Part of a small language model's weights.
Size: 16 layers, width 320, 5 heads of 64, MLP 1280 squared ReLU, vocabulary 16384, 51.7M parameters.
Architecture: no biases in attention or MLP, hashed n-gram embeddings, a smear gate.
Each number is 200 + 20 x the weight over its row's rms, rounded and kept within 0 to 999. Layers, rows and columns count from 0. The size before them is the row's rms in percent of the matrix's.

# layer 8 MLP down, 320x1280, rms 0.0312, rows 135-145, columns 896-1023
100,214,224,209,167,189,193,184,184,169,235,196,236,231,189,213,212,208,175,205,197,217,201,235,200,161,204,172,180,226,203,219,192,182,208,185,212,230,196,218,201,219,236,186,187,208,198,210,211,208,237,193,202,162,217,169,190,221,212,172,176,224,207,197,205,224,236,193,223,207,193,170,206,271,234,175,216,204,184,191,211,211,206,175,180,217,182,218,192,207,195,192,218,241,190,195,176,172,217,195,187,203,191,212,179,194,185,191,204,190,197,180,203,182,179,228,217,193,180,203,201,202,198,209,192,198,223,202,185
098,196,170,200,175,184,203,223,198,191,192,186,192,157,177,164,182,199,187,196,184,181,207,176,240,184,173,193,198,214,217,238,184,201,220,209,197,228,229,137,223,206,217,188,161,206,193,205,221,190,210,199,175,186,191,204,217,163,217,236,218,180,191,170,188,181,205,178,162,209,226,179,211,181,216,168,209,204,194,185,205,177,184,215,172,226,203,172,220,137,217,206,204,214,155,206,178,157,232,212,222,189,190,189,228,200,213,185,199,224,177,191,229,212,202,195,214,201,206,188,222,200,198,194,208,179,213,190,198
103,196,186,198,195,184,201,194,192,196,204,182,187,182,186,203,207,181,186,204,245,211,187,218,164,204,233,198,197,229,197,218,183,181,187,222,185,193,184,199,178,216,189,209,195,209,224,239,202,153,183,188,208,195,191,214,210,218,213,238,179,202,251,221,186,199,206,186,191,185,197,206,219,199,180,171,169,222,194,166,172,237,188,213,190,197,225,186,211,201,194,195,155,194,221,222,195,190,215,239,224,205,182,207,201,218,190,174,217,168,197,150,205,224,160,202,228,185,210,224,205,224,178,223,217,195,207,190,185
103,176,214,207,203,220,170,213,194,180,214,201,212,200,219,189,228,223,211,202,180,208,189,190,163,223,230,203,191,231,232,219,153,198,183,197,198,200,214,163,226,211,163,196,188,165,204,183,226,219,199,187,205,234,199,165,225,215,222,224,203,221,212,187,226,218,209,201,145,174,197,206,186,212,202,201,205,196,204,176,192,238,215,183,208,174,192,208,207,149,194,197,200,189,196,209,221,214,205,185,171,178,187,198,216,230,194,181,268,225,210,200,183,177,207,191,202,214,176,199,207,224,217,220,185,186,176,196,170
102,195,202,215,204,214,198,197,179,195,214,226,204,233,190,203,192,165,191,191,181,201,227,197,217,220,188,187,216,211,199,219,231,184,226,207,226,197,178,215,172,176,186,189,165,179,173,188,211,173,209,197,193,181,202,178,201,191,201,253,189,182,192,175,223,210,230,212,194,205,203,172,217,220,169,203,153,226,211,184,225,184,209,195,176,212,229,249,199,202,200,183,198,217,187,176,206,204,223,214,205,230,216,219,195,178,188,199,203,169,191,185,196,208,167,212,206,200,239,217,213,150,162,183,210,186,221,219,210
099,205,200,179,214,224,203,199,207,221,232,213,190,227,164,176,244,143,196,219,182,227,184,195,185,221,188,185,211,183,176,207,206,206,210,211,184,192,197,182,195,187,195,188,220,215,201,203,214,242,183,196,220,193,192,170,183,209,202,201,202,183,189,178,216,194,206,209,246,191,227,205,227,185,183,155,227,178,206,187,208,171,207,215,188,248,219,202,212,191,249,219,211,187,201,208,211,165,204,209,216,173,228,190,183,175,203,216,189,181,188,206,158,222,232,173,198,154,180,143,208,207,181,192,196,216,214,165,190
100,174,200,204,208,194,186,200,168,237,210,223,175,224,156,172,217,222,214,188,182,189,187,165,197,175,213,198,193,175,173,187,187,197,193,221,184,201,213,195,196,240,229,209,196,171,205,187,179,227,238,176,199,244,182,208,222,205,217,214,185,206,195,196,209,204,170,181,204,202,155,196,194,197,178,144,220,224,210,231,243,211,205,218,194,206,206,219,241,154,173,180,214,210,205,187,200,204,227,221,227,132,216,173,206,200,214,191,214,168,185,183,199,214,203,212,187,197,210,168,193,217,198,178,183,203,228,207,187
100,197,190,202,190,164,196,181,219,164,222,181,195,243,143,205,193,180,205,170,199,223,208,215,183,191,207,214,178,196,221,190,194,198,175,162,196,193,231,186,218,185,205,191,252,170,206,204,217,215,168,213,232,199,174,192,194,211,197,236,184,191,176,177,226,207,154,216,183,183,178,214,185,193,199,198,207,169,231,184,157,216,194,189,197,212,169,215,163,208,193,247,177,171,180,201,181,199,213,208,205,176,178,200,245,199,205,221,204,235,195,225,171,192,174,188,197,195,245,190,197,214,188,193,168,222,174,216,218
099,181,190,181,219,190,184,176,210,194,198,163,224,189,225,206,204,190,234,172,192,175,161,216,221,225,186,199,206,210,187,214,169,249,199,200,181,201,178,216,209,201,208,191,202,175,197,178,206,214,185,229,197,240,243,216,205,212,182,185,219,196,226,221,190,182,184,196,223,190,212,169,184,184,159,192,201,189,175,207,190,196,215,206,203,205,165,187,197,196,212,181,214,214,191,223,206,178,187,186,191,194,198,178,173,192,220,146,147,213,190,200,177,201,215,198,204,196,185,205,186,198,209,222,218,240,204,217,187
101,209,238,192,189,186,202,181,217,178,169,203,191,201,183,209,217,195,184,199,203,230,216,209,189,183,182,174,216,197,185,216,217,201,216,178,196,208,239,161,193,181,196,223,228,197,211,182,172,175,183,192,194,193,187,173,247,217,205,169,200,199,216,196,217,241,216,196,218,227,208,184,206,214,220,224,203,202,209,223,188,191,209,197,195,184,178,205,195,197,198,181,178,213,214,204,192,248,180,215,263,199,214,208,178,195,160,212,214,204,192,202,205,190,200,199,206,196,221,225,212,190,193,189,199,177,207,187,191
099,194,223,220,193,179,207,180,209,197,196,168,180,213,141,166,202,176,213,184,225,178,188,208,241,205,182,224,201,213,192,219,224,198,236,206,228,199,204,235,199,140,197,203,207,206,196,220,243,231,211,193,218,188,213,188,199,172,217,220,215,175,186,192,171,207,189,202,215,192,187,183,195,175,226,182,226,202,158,193,237,183,220,212,202,215,191,184,211,226,219,186,191,185,184,177,199,207,165,182,221,196,196,172,215,189,178,178,227,220,219,217,181,185,205,228,202,221,196,223,196,202,222,186,199,216,220,208,172